config.yaml
n_layer: 13
d_model: 256
n_head: 4
n_kv_head: 1
head_dim: 128
d_mlp: 704
vocab_size: 4096
activation: "swiglu"
norm: "layernorm"
norm_place: "pre"
norm_eps: 1e-06
positions: "rope"
rope_base: 3270.0
rope_fraction: 1.0
qk_norm: false
attn_scale: 0.0884
bias: "none"
tie_embeddings: false
parallel_block: false
init: "normal"
init_std_qkv: 0.0247
init_std_o: 0.0
init_std_up: 0.0247
init_std_down: 0.0
optimizer: "soap_variant"
lr: 0.00462
lr_mult_qkv: 0.5
beta1: 0.95
beta2: 0.95
lr_head: 0.00646
grad_clip: 0.5
warmup_steps: 200
schedule: "wsd"
decay_fraction: 0.925
decay_shape: "linear"
final_lr_fraction: 0.0
batch_tokens: 65536
seq_len: 256
doc_mask: false
train_tokens: 493100000
steps: 7525
dataset: "wikipedia_en"
Each number is 128 + 32 x the weight over its row's rms, rounded and kept within 0 to 255. Layers, rows and columns count from 0. The size above them is the row's rms in percent of the matrix's.

# layer 6 attention query, 512x256, rms 0.095, rows 32-41,159-169,287-297,415-425, columns 0-127
size [ 99 110 112 109 109 110 110 111 109 109  96  89  88  92  88  92  87  94  87 103  84 100 105  95  92  95  87  94  96  97 107  96 100 107 107 112 106  99 107 106 110 100 110]
[[ 76 128 156 157 141 181 137 140 137 136 175 122 100 169 133 161 153 106 156 156 117  92 178 123 166 157  91 133 119 106 117  93 128 101 122  68  79 152 150 101 145 123 131 146 138 105 115 141 120 120 164 128 158  79 169 137 176 170 187 171 145  60 132 150 194  90 171 178 137 178 147 117 129 154  84 113 159 104 166 110 141 146 105 118 129 169 140 125 119 136 121 148 110 151 206 110 137 108 187 155 130  87 118 113 176 155 111 198 137 104 107 117 126 190 164 133 206  82 133 128 133 175 155 120 172  95 108 104]
 [150 139  96 138 156 113 139  97  98 111 127  99 110 148 161  75 109 134 100 134  81 108 190  88 131 128 173  87 148 173 145 148 191 119 135 107 166 170  73  61 133  80  76 114 106 124  98 130  78 114 127 101 105  78 189 104 107 150 101 135 138 139 133  72 174 104 121 136 153 156 106 166 157 163 104 116 117 128 143  86 163 125  96 173 161  89 134 154 127 105 187 110 111 140  81 138 121 131 107 150 111 106 122 135 110 119 107 110 160 160 181 139 174 119 203  68  99 144  65 135 151 103 138 171  97 152 185 115]
 [140 146 100 163 152 107 163 123 140  87 162  63  80 101  96 140 111 120 111 128 153 139 159 134 135 145 117 166 136 180 156 122 108 177 120 192 135 106 160  76 154 179 140 135 184 110  97  95  98 169  96  63 115 107  78 114 164  90 145 110 139 107  98 112 160  72 113 148 122  92 119 133 123 183 138 108 161 109  82 172 167 123 122 142 144 135  99 157 114  98 106 144  83 173 109 133 140 155 113 132 111 182  77  94  96 123 161 163 142  75 155 101 105 132 114 129 131 176  92 139 147 131 161 122 100 147 104 118]
 [132 119 166 120 119 199 191 157 144 126 143 178 113 109 168  98 176 101 119 177 156 123 131 139 104  82 132 122 110 101 153 112 193 194 118 185 131 143  33 142 165  72 151 140  65 135 141 151 155 119 156  89 112 158 105 103 159 121 144 162  88 116 110 156 100 162 153 139 131  64 107 135 173  69 126 133  64 101 109 194 143  91 133  97 104  85 124 134 110  81  84 122 179 101 142  52 128 108  98  67 127 177 158 154 105 158  85 125  59 175 199 161 103 183  40 135 149 150  83 131  87 146 172 138  95 171 158 143]
 [124  97 129 125 104 161 111 120 110 126 121 186 111 181 167 146 105 160 108 105 107 213  84 132 157  99 113 125 128 145 152 107  99 151  89 128 136 154 115 173  62  68 131 181 156  78 145  66 166 118 104 136 125 109 169 112 125 168 130 123 132 191  98 159 103 118  96 150 117 146 139 112 170 131  95 113  57 139 194 147  59 104  71 130 108 103 142 108 154  93 124 129 174 119  47 194 183 102 102 150 173  94  94 132 144 121 170  99 154 130 114  96 105  88 161 152 190 131 201 150 164 151  87 121 182 143 153  93]
 [138 133  75 116  82 143 125 133 164 124 119 140 149 132 161 134 199 112 129 192 101 111  84 139 105 108  96 184 131 144 154 129 153 116 175 107 116 103 107 102 182 126 139 145  90 106 152 115 155  64 145 119  47 116 131  75 152 128 113 144 154 109  96  87 100 180 118  91 151 117 127  85 193 174  56 109  94 163 110 115 100 172 100 120 120 123 165 148 147 139 134 163 136 139 131 133 167  94 145  80 118  69 155 136 168 109 117  87 150  87 133 129 158 116  92 106 155 117  75  95 135 147  94 107 186 161 155 101]
 [133 119 206 175  98 133 126  91 104  55 159 110 143  93 145 212 129 120 110 129  80 127 170 145 117 180 122 123  87  77 110 150 148 102 123 158 113 148 115 152 148  98 154 111 179 228 140 144 163 115 118 137 168 125 160  81 168 135 120 117 105 171  72 131 129  56 130 110 153 116 110  74 107 153 148 106 169 115 140 139 112  94 106 100 173 124 166 142 129 132 109 125 152 129 108 136 129 115 132  84 158 141 129 100 158 159 123 188 129 130 194 124 120 149 181 181 101 127 130  95 113 146  48 155 151 166 138 127]
 [153 145 136 166 190 123 108 160 167 157 122 160 218 165 188  84 166 104 137 195 121  90 169  47 147 106  98 168 115 123 187 160  91 139 124 173 124 147 140  91 136 141  67 107 168  98 100 169 157 167 160 155  99 159 171 166 123  82  95 103 128 166  96  96 105 122 114 175 100 130 134  81 104 110 156  66 143 109 136  85 154 157 109 157 163 176 146 119 138 117 123 137 102 114 107  85 137 134  94 125 139 108 127  84 135 152 113 117 126 199 106 106 135 135 177 110 119 152 119 131 101  89 115  96  77 146  81 115]
 [140 104 126 125  87 159 158  94 131 125 130 144  95 110 154 144  93 147 138  74 166 140 167 172 105 134 131 107 131 101 135  97 137 140 146  82  88  98 103 133 134 139 102 177 114 157 108  43  61  60 158 136 160 116 104 116 156 157 137  64 138 119 122 104 155 147 136  96 150 128 132  90 143 202 179  77 120 107 160 122  62 127 124 133 118 120 118 164 152  94 170 127 156 161 155 181  89 124 108 134 136 117 169 156 142  92 142 122 160 146 143 104 157 142  92  89 116 135 143 123  89 142  95 137 140 181 127 149]
 [135 122 140 155  99 174 134 154 133 157 141 134 125 168 110 136  99 176 152 160 139 132 135 143 120 136  87 154 172 151 111 115 125  83  91 131 143 150 112 192 198 157 123 139 115 174 125 111 107 159 169 140  71 114 160 119  64 117 154 106  91 186 148 118 151 171  82 130 103 163 182  93 131 130 126 170 127 148 113  76 143 120 170 172 123 162 140 161 143 195 119 182 154 142  88 115  87 203 144 110 119 141 164 146 138 101 145 167 142  90  48 131  77 110  40  65  86 149 186 150 112 146 124 155 168 142 117 151]
 [126 107  76 157 113  97 159 181  76 137 125 121 113 127 114 142 109 163  57 158 114 156 164 179  94  67 108 114 124 167 113 133 114  98 151 123 111 104 150  92 105 148 207 152 128  83 132 106 134 128 112 117  80  87 167 107 149  51 114 122  90  80  84 144  92 132 214 141  71  87 167 122 184  95 157 153  68 136 123  89 118  66 132 118  79 106 140 113 120 120  79 120 123 174  87 109 115 120 137 178 100 135 152 136 121 127  47 173  90 148 133  87 102 204 126 186  88 179 110 116 117 113 136 164 119 124  82  88]
 [ 79 155 125 117 147 118 133  98 137 104 142 118 124 119 129 147 103 140 150 182 138  76 133 167 136 175 114 102 188 148 118 163 104  87 136 174  72 127  99 195 165 144 162 131 118 160 142 121 129 131 127 143 134 180 156 149 101 129  63 121 159 102 159  77  94 159 143 131 144 100  86 110 114 150  96 135 124 106 159 141 191 132 153 124 145 122 110 139  86 136 183  65 173 162  73 189  89 115 133 163  91 163 103 152 156 103  66 117  74 115 201  78 131  90 131 113 156 124 126 178 135 132 125 154 110 111 172 152]
 [114  94 118 141 175 118 125 143 125 161  92 119 155 138 147 165  86 111 102 133 155  76 151  79 136 127  92 165  95 116  98 111 150 161 165 136 127 101 144 109  85  85 114 126  97 160 141 159  78  96 175 162  90  98 195  84 176 110 165 122 117 106 121 150 124  76  90 158 148 164 160 122 168 172 167 174  96 169  68 109  96 107 123 117 113 126  82 129 111 100 207 142  81 106  98 190 116 139 126  79 135  23 184  95 147 151 115 124 143 134 132 193 107 140 156 143 128 118 104 140 186  53 107 133 122  76 167 106]
 [124 152  84 111 109 125 133  86 129 163 157 124  91 129  97  72 121 130 117  59  91 114 161 159  99 186 109 134 142 146 110 106 144 119  97 186 136 104 127 122 210 124 192  97 160 121 129 171 154 122 140 162 172 146  89 129 209  88 182 173 158 174 127  85 170 117 132 173  72 116 179 143 154  83  96 154 170 205 113 180 139 149 134 179 154 162 156  84 127 118  71 102 165 141 142 144 108 117 175 123 150  83 153 125 141 155 150 104 141 167 116 114 162 163 137 124 146 112 133 152 176 163 155  81 139 116 124  89]
 [ 69 101 167  64 138 131 105 126  87 145 126 120  97 160 146  89 131 136  90 163 127 122 102  82 133 142 187 154 188 143 128  93 109 108 130 110 151 180 114 139 106 136 197 164 103 158  84 167 109 119 132 127 153 160 135 122 112 163 107 128 149 118 122 124  44 152 127 120  53 198 166 129 122 124 141 147  80 147 105 123 144 159 163  97 119 127 166 144 194 144 166  94  87 129 130 104 106 163 128 153 121 131 176 165 147 148 132  89 150 173 131 150 108 139  93 140 135 148 163 164 157 105 142  33 146 127 155 132]
 [106 131 148  81  87 150 137  94 140 156 151 130  90 141 118 103 154 150 163  86 150 150 134 116 144 176 125 111 121 112  66 131  59 148 127 120 100 137 119 158 121 106  77  99 128  94 130 106 128 112 168  84 124  98 105 157  92 113 159 147 182 190 151 137  98 158 162 111 139 158 132  83 111 120 180 151 171 125 123 152 190 122 200  99 101 154 112 158  90 146 146  84 125 147 135 175 133 165 156 126 112 174 139 128 124 178 179  90  41 135 137 117 167 129 117  99 123 111 177 148  87 130 155 138 202  97 119 203]
 [ 92 116 148 127 196  59 148 159 116 104 106 147 111 149 146 132 134 130  91  94 152 138 131 143 119 173 143  93 134 136 111  55 136  90 167 166 148 125  86 149 128 162 136 132 188 141 138 123 120  79  97 125 137  83 141 104  99 150  69 174 172 149 176  75 158 122 120 191 157 153 169 250 126 134 101 115 173 118 117 135 197 148 180 194 136 161 140 109  99 212 102 115 111 200 164 131 152 152 132  99  88 163 169 133 141 160 166 162 112 163 102 140 116  61 141 106 210 128 147  89  81 144 189 116 159 126 115 160]
 [ 84 108  78 142 157 138 134  95  66  91  97 108 133 110  74  62 143  87 121 148 107 100 100 110 177 134 133 117 146  88 142 116 141  84  54 150 148 100 224 107 118 191 104 120 138 114 156 122  94 125 131 103  82  99 177 132 120 105 122 149  73 131  96  84 119 125  96 125 160 126 106 125 137 175 115 125 133 121  83 144 149 111 164  90 120 182 142  88 121 115 107 147 125 155 150 203 102 139 103 136 107 127  82 105 133 102 165  70 132  86 120  86 145 150  91 137 129 120 154 120 180  87 148 117  93 111 161 115]
 [ 97 157 163  89 150  93 123 114 134 131 104 186  98 133 115 123  65  93 130 155 131 101 161 144  89 147 151 149 101  79 108 134 131  66 130  99  91 139 171 128 130 127  94  63 148 137 119 140 125 131 151  74 128 167 117 128 110  92 121  74  96  67 145 113 127 124  46  92 117 186 152  96  87 141  86 139 118 131 142 103 159  76 166 179 154 176 145 153 122 177 109 164 120 120 118 149 129 226 126 150 106 183  99  89 121 128 125 123 116 117 159 124  81  94 131 158 157 105 138 141 179 120 145 148 127 101 165 122]
 [110 109 198 113 136 162 131 152 132 132 127 103 192  81 100  63 111 172 180 173 108 122 150 124 151  80 173 122 108 118 135  92 154 132 123 120 136 151 156  96 170 160 111 125 126 138 146  96 153 129  41 130 118  85 152  98 113 187 146 106 125  81 143  80 113 120 112  86 123 144  96 109 140 210  40  59 140  97 111 144 113 130 109 133  96 119 117 100 105  81 177 109 135 114 136  77 105 131 114  86 141  65 125 193  77 163 134 112 111 138 166 106 135 110 115 129 133  85 111  98 100 164 157 124 112 123 135 161]
 [122 150 116  15  62 108 155 106 113 126 139 111 165 122 149 150 138 155  95 123  96  90 169  59 146 102  83 116 187  91  80 115 108 119 155 157 147 138  79 192 124 113  64 120 160 109 154 118 116  94 129  87 128  88 188 104  96  82 102 147 103 123 167 123  92 158 158 104  99 202  35  89 139 150  92 161 115 136 128 132 188 125 101 146 159 156 118 116 175 165 141 138 111 134 163 120 108 172 110 171 112 149 113 130  94  88 151 160 110 112 109 139 141 150  88 124  97 191  83 152 127 130 107  99 161 124 116  65]
 [111 119  82 120 179 133 190 107  72 106 108 120 140 125 158 114 174 122 154 134  73 178 116 190 154 126 114 103 163 102  87 150 168 147  70 113 102  90 103 151 153 119  90  67  92 131 143  92 114 118 136 173 106 157 113 135 144  80 103 133 165 126 107 106 111 109 128 158  61 128 180 161 137 103 124 124 109 135 145 102 161 113  78 103 121  95 111 142 163 151 152 122 166 115 137 107 185 100 107 197 124  76 135 103 119 143 154 180 140 125 122  99  75  77 219 109 159  82 130 121 127  56 105  69 107 173  98 108]
 [131 162  84  85 104  70  93  97 119 162 120 145  87 103 123 132 134  95 148 106 114 156 101 127 124 137  94 134  96 120 109 183  99 138  85 102 157 101 114  74 164  88 148 166  71 120  94 142  86 112  95 178 162 161  51 107  95 155 144  61 146 104  92 115 134 184  97 100 155 110 138 135 131 105 138 103 113 123 187 171 154 117 148 163 161 103 102 195 130 125 151 103 134 126  29 167  95 147 155  99  96 162 134  96 168 132 140 106 173 127 195 100  79 148 135 139  72 139 140  88 106 110 182 180 207 139 116 131]
 [111 143 132 114 124  92  99  50 136  97 110 104 165  90 175 100 116 160  90 132 145  83 106  70 110 157 140  54 120 150 132 131 101 121 133 152 111 108 109 159 173 185 138 162 127 142 138 126 153 105 135 106 175 109 213  65 131 108 114 115 148 126 137 100 127 150 152 158  99  93  86 120 140 147 119 124 139 103 159 111  88 100  74 113 151 197 117 102 139 192 158 108 193  42 108 132  92 105 131 104 145 140  95 112  69 154 141 180 132 133 137 124  88 112 122  78 202 174 140  99 118 173 118 112 157 155 140 161]
 [ 98 189 111 116 165  98 131 114 119 121 141 111  33 138 147 132 132 144 138 112 170  78 148 111 136 159 155 136  87 174  84  91  82 105  66 129 114 120  91 142 102 131 120 108 125  90 107 167 136 128 131 156 148  72 162 183 108 134 177 112 185  92 112 125 152  81 129 143 101 187 130 155 123 130 127 133 129 107  99 138 207 156 106 105 140 105 112  79  88  57 175  83 119 124 160 118 127  72 161  94 167 111 149 158 123 117 116 150  99  56  94 116 110 160  68 115  86 114 151  56 149 107 175 134 115  85 145 159]
 [119 122  78 183 127  98 202 128  84  83 129 142 117 108 116 135 121 157  73 131 166 128  93 107 161 154 154 107 134 115  66 143 142 128 104 104 135 172 150 173 118  60  97 168  88 148 134  98  83 131 152 145 157  74 126  93 155  65 193 164 171 133 124 153 171 163 157 101 127 140 101  86 134 153 125 128  97 100 155 139 129 148  67  48 125 165 136 177 138  74 123  97 114 153 123 134 134 110  86 123 113 160  79 165 142 148 129 192  79 180 131 120 152 178 204 144 145  96  97 149  95 134 165 172 127  91 138 118]
 [ 99 135 171  86 105 129 192 160  98 121 159 173 154 155 102 108 172 179 139 123 102 144 159 125 138 163 109 203 136 105 120 101 107  87 122 128 187 125  99 112  98 115 118 155  84 126 134  68  89 108 227  93 157 101 133 163 169 103 121 132 174 183 180 135 137 155 148 123 109 118 129 129 143 112 123 120  98 178 159 184 107 164  83  99 111 138 176  97 121 114  97 149 130 107 121 139 141 178 145 124 156 109 135 156 144 122 116  85 167 144  78  95 104 188  62  93 119 164 192 144 160 173 152  98  82 137 149 135]
 [140 202 132 142 106  82 124 156 147 106 125 158 146 182 140 110 177  84 110 127 195 154 123 194 134 164  77 112  84 141 167 143 144 177 157 155 152 101 103 141 166 175 174 159 120 109 153 100  45  83 132 130 107  85 123 106 111 114 125 135 100 154  93  83 123 124 165 159 115 153  71 174 137 139 148  74 200 149  77 118 165  90 125 132 132 106 160 154 153 183 141 101  89 129  93  94 152 150 110 148  47 119 158 163 104 144 175  54 141 101 134 101  90 121 130  90  93 118 178  89 147 106 119  89 148 145 137 157]
 [141 124 107 121  95 108 137 129 146 159 182 117 119 154  84 113 135  95  48  77 117 125 109 109 175 106  92 128 117 160 112 145 149  67 103 101 180 126 113 115 117 104 131 136  90 158 182 154 145 126 147  93 106 117 130  87  34 112  85 141 158 124 107 126 143 120 119 130 151  87 146 118 114 152  99 112 163 104 137 110 176 125  95 139 145  98 156 104 106 146 197  77 121 104 144 189 122 165 151  90 111 172 125 139 136 160 113 178 108 132 115 146  84 136 144  86 169 190 127 133 131 163 106 107 116 135 108  89]
 [139 170 121  96 128 152 142 132 156  49  76 199  94  98  95 131  98 129 125  97 144 121  76 163 160 212 113  93 117  91 177 107 112 124 132 139 130 158 156 109  70 176 144 155 104 165  99 156 108 155 147 100 115 118 173 192 112  97 128 150 115 151 125  75 124 140 149 143 101 119  92 100 108  55 100 131 194 155  65 129 102 144 125 121  87  96 118 154 101 155 147  83 188 116 128 194 155 160  76  96 121 107 113 133 108 113 192 118 118 100 149 103 148 122  88  51 161 126 170  92 101 103 106 144 106 160 140  89]
 [ 73 127 146 100  86 152  59 106 107  85 132 120 119  78 147 100 124 140 130 160  84 105 113 130  75 117 122 127 169 141 121 128 108 120 142 113 115  95  83 159  90 144 109 124 132 101 114 130 118 147  82 118 123 165 108 143  91 133  98  23 157 100 139 128 135 143  84 170 103 143 175 109 162  95 135 183 131 233 134  61 102 137 107  85  65 108 106 168 125 108  99 146 103  81 159 144 254 117 121 126 158  90 157 105  98  97 173 168 100 140 118 105 141 139  72 168 152 129 169 128 114 110  71 129  80 183 132 108]
 [ 50 122 163 124 119 122 111 101 180 113 146 130 126 143 166 135 110  75 117 147 157  88 139 135 114 106 126 123 157 152 100  91 145 180 143 143  85  51 100 122 137 144 107 146  71  71 156 132 169 157 111 187  94 222 151 114 153 183 124 156  73 110 133  79 129 175 155 102 116  87 142 106 161  96 110 166 107 191 145 126  89  92 142 131  77 128 106 119  97 169  94 152 119  85 107 124 146 128 123 139  89 110 165 163 116 133 158 158 159 170 142  69 116 111 117 149  87 174 121 214 144 204 122 165 144 160 113 132]
 [121 152 104  83 123 140 128  93  95 184 183 129 155 122  92 151 170 145  83 180 100 117  85 143 109 165 118 132 110 111 126 100  97 134 198 118 160 115 111 124 138 146 134 107  98 128 101 142 158 113  99 121  43 152 119  78 129  98  67 156  98 123 122 151 104 120 157  90 126 104 107 116 142  94 160 161 111 187 130 147 104 141 168 127 134 125 187  88 155 145 107 132 143  98 127  97 113  67 148 130 146 153 134 135  81  39 125  97 101 175 134 101 105  57 117 111 137 106  82 140 128 164 135 110  94  93 108 140]
 [132 139 104 130 106 212 121 148 143 156 162 137  71  59 132 127 171 169 160  82 168 103 117 150 124 100 114 158 115 152  89  74 116 125 138 145 141 134 131 150 146  83  63 117 116 152 167 162 111  34 135 143 152 105 180 123 138 189 152  95  88  75  90 118 134 137 163 183 180 139 120 117 124  85 140 119 126 146 116 131 119  99  95 109  99 107  89 111 115 118 143 143 130 106 101 146 125  51  95 158  96 145 119 179 101 128 147 148 186 151  97 130 118 102 160 112  81 175  97 109 118 100  88 138 153  80 131  98]
 [137 102 125 138 117 159 142 146 140 146 150 150 138 149  90 123 180 141 107  96 140  34  79 105 200 181 129 124 125 130 132 133 194 183 161 162  87 178 147 152 154 113 130 131 159  99 142 114 101 135 137 120  86 141 125 150 145 135 155  94 128  75 192 139 111  75 125 105  99 205  95  95 174 137 152  76 104 137 170 120 122 176 126 131 116 145 207 135 121 185 194 136 110 174 157 161 127  87 122 127 131  69  90  88 150 112  88 100 142 177 110 124 107 138 155 104 121  89 109 135 172 117  85 153 143  97 180 114]
 [123  46 148 138  68 110 117 101  88 120 118  79 148 140 140 126 137 133 129 127 101 143 150 127 148  87 102 114 141 122  79 104 127 126 101 121 128  88 144 164 167 163  92 111 121 148 156  98 163 124 145 144 128  57 165  85 105  63 217  80 124 129 104 148 161 103 147 119 155 130 102 169 142 105 153  92 108  80 131  96 111 109  59 108  59 136 122 178 101 157 167  85 139 175  97 147 115 162 143 184 135 156 153  91 176 135 146 147  78 102 155 133 147 175  96 147 136 135  99 101  67 116 116 150  87  68 167  86]
 [148  86 139  94 160 179 130  79 142 149 175 157  72 102 162 116 105 108 138 130 132 165 140 154  66 151 138  85 164 138 164 122 140 116 130  98 150 151 127 120 125  87 129 117 112  94 108 149 136 106 157 125 150 102 140 154 149 168 122 127 110 122  49 114  95  95 187 180 111 144 178 145 155 121  40 140  87  95 117 176 143 116 129 123 147 191  58 156 126 145 103 148 134 184 155  79 106 117 191  98 152 183 118  74 147 120 150 122 158 172 129  55 102 192 120 132 199 119 104 148  88 160 202 150 149  91 118 150]
 [101 203 102 130 129 140 155 111 168 155 119 138 151 127 150 119 166 157  90 140 103 112 132  85 186 148 148 127 148 102 116 109 118 170 187 130 114 156  90 181 155 116 155 129  86 146  97 160 178 140 100 115 146 125 152 123 114 117 145 135 150 137 188 158 134  53 189  85 121 132 131 152 132 140 142 134  72 190 161 197 124  68 173 132 162 121 118  86 172 109 151 117 113 180  99 122 148 145 104  84 111 152 102 146 139 143  87 218 102 128 180 112 157 144 132 143 171  75  28 190  93  89 105 152 161  98 151 142]
 [154 130 155  50 206 158 126 100 163 132  70 165 131 185 126 144 137 133 189 129 123 134  79 195 160 111 145  78 116 103 118 126 163 178  86 141 130  81 150  96 150 181 104 144 121 179 144 102 127 127 146 138 114 181 163  80 136 114 118 100  90 129  65 131 152 134 136 167 144 169 105 147 144 112 127 154 116 121 130 119  77  96 146 144  95 177 114 110  87  95 137  83 124  93 132  94 148 143 132 129  98 111 128 151 161 116 107 145  97 160 110 169 107 123 176 121 143 142 101 131 113 126 112 131 154 150 189  93]
 [ 84 135 178 157 123  79  78 101  97  93  70 191 140 151  85  85  83 121 106 110 113 144 131 130 120 132 179  93 132 159 129 173 122 108 106 129 148 102 179 124 109 139 111 136 146 124 161 171 105 164 122 177 173 171  78  90 164 153 113 158 188 141 107 153 116  53 135 119 139 153 151 131 162 141  71  91  88 113  93 127  94 216  90 133 103 153 163 159 103 172  79 103 178 108 122 106 132 102  87 141 127 109  98 136 115 122 169 151 115 100 155 129 122 158 127 114 151 133 120  54  79 152  94 129 146 144  79  69]
 [ 56 137 152 113 117 108 100  81 153 154 176 119  58 105 137  43 134 145 161 149  95 132 166 104  88 121 139 155 144 117 159 125 106 188 131 109 164 115  97 212 172 105 174  66 152 114 139 125 177 153  97 187 132  86 119  95  95  62 105 134 153 159 119 137 100  88  89 124  88 157 138 119 191 139 189 137  67  97 188 174  81 109  75 148 110 140 139 184 126 148 156 127  95 181 157 127 173 158 100 182 148 183 153 139  92 134  74  94  97 125  94 148 147 157 135  74 156  73 101 115 142 119 107 143  76 146 129 152]
 [129 112 146  85 148 113 147 152  75 153  81 166 100 160 142 115 135 120 130  61 147 120 124  92 119 108 184 118 126 102 127 147  58 140 127 129 148 194 120 146 106 107 174 125 151  82 128 125 118  58 141  95 129 102 156 164 151 151 135  83 164 123 121  80  99 106 127 105 175 164 112 158 145  99 141 172 126 113 101 146 217 120  74  62 163 146 115 141 105 138  89  89 135  73  98 174 164 103  75 112 124 151 140 134 110 110 134 153 160 130 142 190  99  48 145 176 124 145 147 150 110  54 112 102 143 176 121 171]
 [110 140 133  82 124 144 121 120 148 139  44 146 168 133 137  90 114 121 164 116 144 103 116 124 165 185 147 156 137 105 179 143 105 120  99 124 148  85 133 126 158 154 132 195 104 106 168 143 156 177 162  94 148 125 112  69 142 147 129 140 134 155 163 105 107 152 198 104  97 134  21 230  85 138 122 158 155 132  95 119 150 159 167 129 170  89 120 140 108 139 168 110 170 149 175 131  99 183 160  94 149  83 140 125  68  82  89 136 132 151 160 163 153 144 138 201  98 104 135 110 109 105 131  40 102 201  88 128]]
# layer 6 attention key, 128x256, rms 0.0907, rows 31-41, columns 0-127
size [ 95 102 102 100  99 105  99 102 103 110  99]
[[172 130 113 116 119 144 119 155 125 120 168 128 162 175 182  78 144 140 131 134 134 197 112  78 140 117 143 132 160  83 172 118 208 156 126 159 146 134 156 182  98 173 116 140 137 122 111 110 175  99 163  57 144  94 175 101  64 175 119 187 111  93 132 100 134 105  84 128  93 103 121  61 128 180 133 105 114 101 132 150  77 104 181 120 137 135 106 120 130 136 159 147 105 168 159 133  99 159 122 129 160 119 187 172 158 159 159  94 133  93  96 154 120  72 111  64  90 131 114 155 136  95  84  63  99 130 128 156]
 [145  87 103 124 154 148  68  75 136 108  73 110 102 159 120 105 114 168 137 115  74 174 100 145 138 116 100 125 123  54 138 124  88 131 129 124 157 121 103  74 136 119 102 152 128 166 120 145 133 129 119 131  77 138 114 106 114 169  92 102 112 126 133 130 139 122 135  93 133 138 104  84  71 144 147  65 136 127 143 105 158  80 160 113 164  88 172 120 144  46 106 191 136 121 171 132  83 123  66 114 115 122 131 161  98 175 154 165 119 167 167  82  68 148 153 154 184 129 100 124  95 108 138 118  97 138  87 103]
 [146 100 128  94 107 151 121  72 162 124 125  97 139  95 165 145 106 220 152 174 144 196  99 140 137 146 105 119 156 126  58 115  77 150 122 119 137 146 143 119 158 123 162 117 125 124 121  73 100 223 132 116 117 111 101 122 100 112 102 132 102 158 164  65  61 125 147 162  71 127 167 160 105 135 175 116 125 108 223 149 120 176 122 140 145 123 158 190 138 193 128 109  80 135  93 106  74 121 155  79 175 172 137 107 167 159 113 143 118  99 100  88  96 154 134 154 146 135 124 107 124 101 217 127 142 105  91 141]
 [149 194 135 137 136 130  88 168 151 124 157 108 137 116 108 147 103 125 145 150 154 118 130 127 101 147 111  67 148 104 175  96 124 154 128 135 164 143 197 122 149 156  76  34 123  90 112 114  93  65 113 120 145 148 127 130 152 161  98 152 157 154 213 150  79 192  97 160 120 158 103 119 116 134 119 141 139 114 123 119  85  97  93 126 136 112 159 158 101 130 102 153  84  91 136 152  57 111 110 130 155  78 107  19 102 189 154 112 133 141  40  91 114 104 152 136 185  82 102 157 112 123  98 134  86  59  66 160]
 [126 104  94 198 123 138 134  66 144 194 135 168 138 133  50 175 190 126 104 153  79  78 132 147  73  83  53  97 203  98 122 121 174  71 127 158 158 173  98  97 115 171 156 162 139 157 187 117 126 162  87 198 147 119 125 158 147 122 206 149  88 183 134  96 158 101  90 163 170 122  67 104 105 102 116 107 136 138  79 108 119 137 140 165  75 140 140 170 120 139 164  78 138 121 157 129 142 108 127 176 103 100 122 101 164 151 127 154 128 125 119 114 183 141 112 115 114  89 164 135 145  86 131 105  43 123 123 127]
 [148 124 117 128 153 102 180 125  92 132 137 123 168 154 110 104  88 125 136 125 144 119 156 117 135  71 145 131 135 104 108 158 134 156 147  84 160  97 141 187 142 148  86 106 106 174 161 103 125 136 171 150 161 164  91 104 131 148  89 103  83 114 101 154 141 216 127 157 134 120  95  74 145 128 154 147 128  67 151 195  97  70 140 141 102  81 144 124 142 174 127 173 112  85 182  86 102 147 102 145 180  87  91 115 132 121 121 179 140  78 149 180  79 208 132 157 108 151 144 127 168 112 106 178 129 165 139  98]
 [126 161  66 172 150  90 135 124 146 156 105 123  95  43  67 134 155  68 136 126 120 162  97 120  64  97  58 121 138 151 177 147 123 138 169 133  86 114 136 151  58 113 117 117  61 177 122 117  94 182 114 104  93  90 130 137 166 174 135  87 154 107 114 136  93 130 168 116 128 124 122 161 171 163 187 109 132 120 176 192 188 105 106 107 130 156 112 156 119 121 115 149 157 107  97 182 133 129  99 187 134  81  77  86 160 116 161 129 111 104 119 158 121 133  79 125 106 171 150 112 177  99  69 131 164 127 122 196]
 [140 140 166 136 122 118 136 177  83 127 151 160 128  90 142 159 138 119 116 134 141 117 182  90 161 120 178 106 167 113 118 106  42 106 120  87 104 107 125 137  64  86 112 121 158 101 174  84 135 115 122 101 112 117 142  99 141  91 111 140 114 164 141 134 107 170 172 129 116 110  96 140 150  93 135 138 153 226 147  98  68 160 125 132 124 160 147 183 152 181 103 124 111 108 114 183 100  68 125 143  41 166 157 176 126 166  89 109 163 113 131 112 100 100 114 110 146  89 148 174  88 128 158 129 141 165 124  91]
 [170 152 156 169 112  95 161  83 101 132 116  93 127 156  79 123 109 119 112 164 166  90 140 122 146 163 133 173 104  99 104 146 154 140 179  99 134 118 198  74 122 160 187 152 108  87 147 110 143 120 149 109 109  95  93 109 146 102 120 158 124 142 132 153 153 132 157 140 152 126 105 114 184 153 165 125 137 134 139 107 129 109  66 158 119 138 111 106 125  32  84 127 127 178 145 177 107  71  93 131 141  58  58 162 136 195  84 111 131 190 102 120 116 117 149 197 160 144  88 149 113 175 133 172 102  93 124 152]
 [ 84 158 143 126 113  85 149 140 164 149 107 177 129 129 156 160  90 127 108  59 117 155  91 116 128 189 154 138  81  97 132 103 108 167 136 130 141  99 143 104  94  60 109 134 164 113 154 118  96  91 146 181 122 119 162 150 166 148 145 212 170 142 137 140 133 203 162 115 140 134 152 133 106 185 112 117 134 169 119 119 108 101 103 119 100  96 143 196  76 101 134 142 197 123 125 129  87 108 124 147 120 176 110 128 132 133  87 175  89 169 131 184 206 104 163 138 168 120 152 164  52 124 115 178 138  94 102  82]
 [130 167 146  99  98 175 125 144  92 160 198 168 131 106 129 119 137 146 114  85 144 146 117 120  72  95 151 124  86 148 121 142 163 103 121 153 149 149  77 164  98 109 159 148 167 133 119 125 162 139 119  86 160 169 138 173 170 138 157   0 157 112 160 183 133 133 162 133 118 122 134 146 154 139 138 126  96 164  83 145 167 161  65 130 121  97 177 159 108 102 109 144 155 120 140 156 174 108 134 162 112 144 127 105 182 114 107 139 123 168  98 160 149 106  91 114 114 107 130 108 113 162 137 154 206 161 117 152]]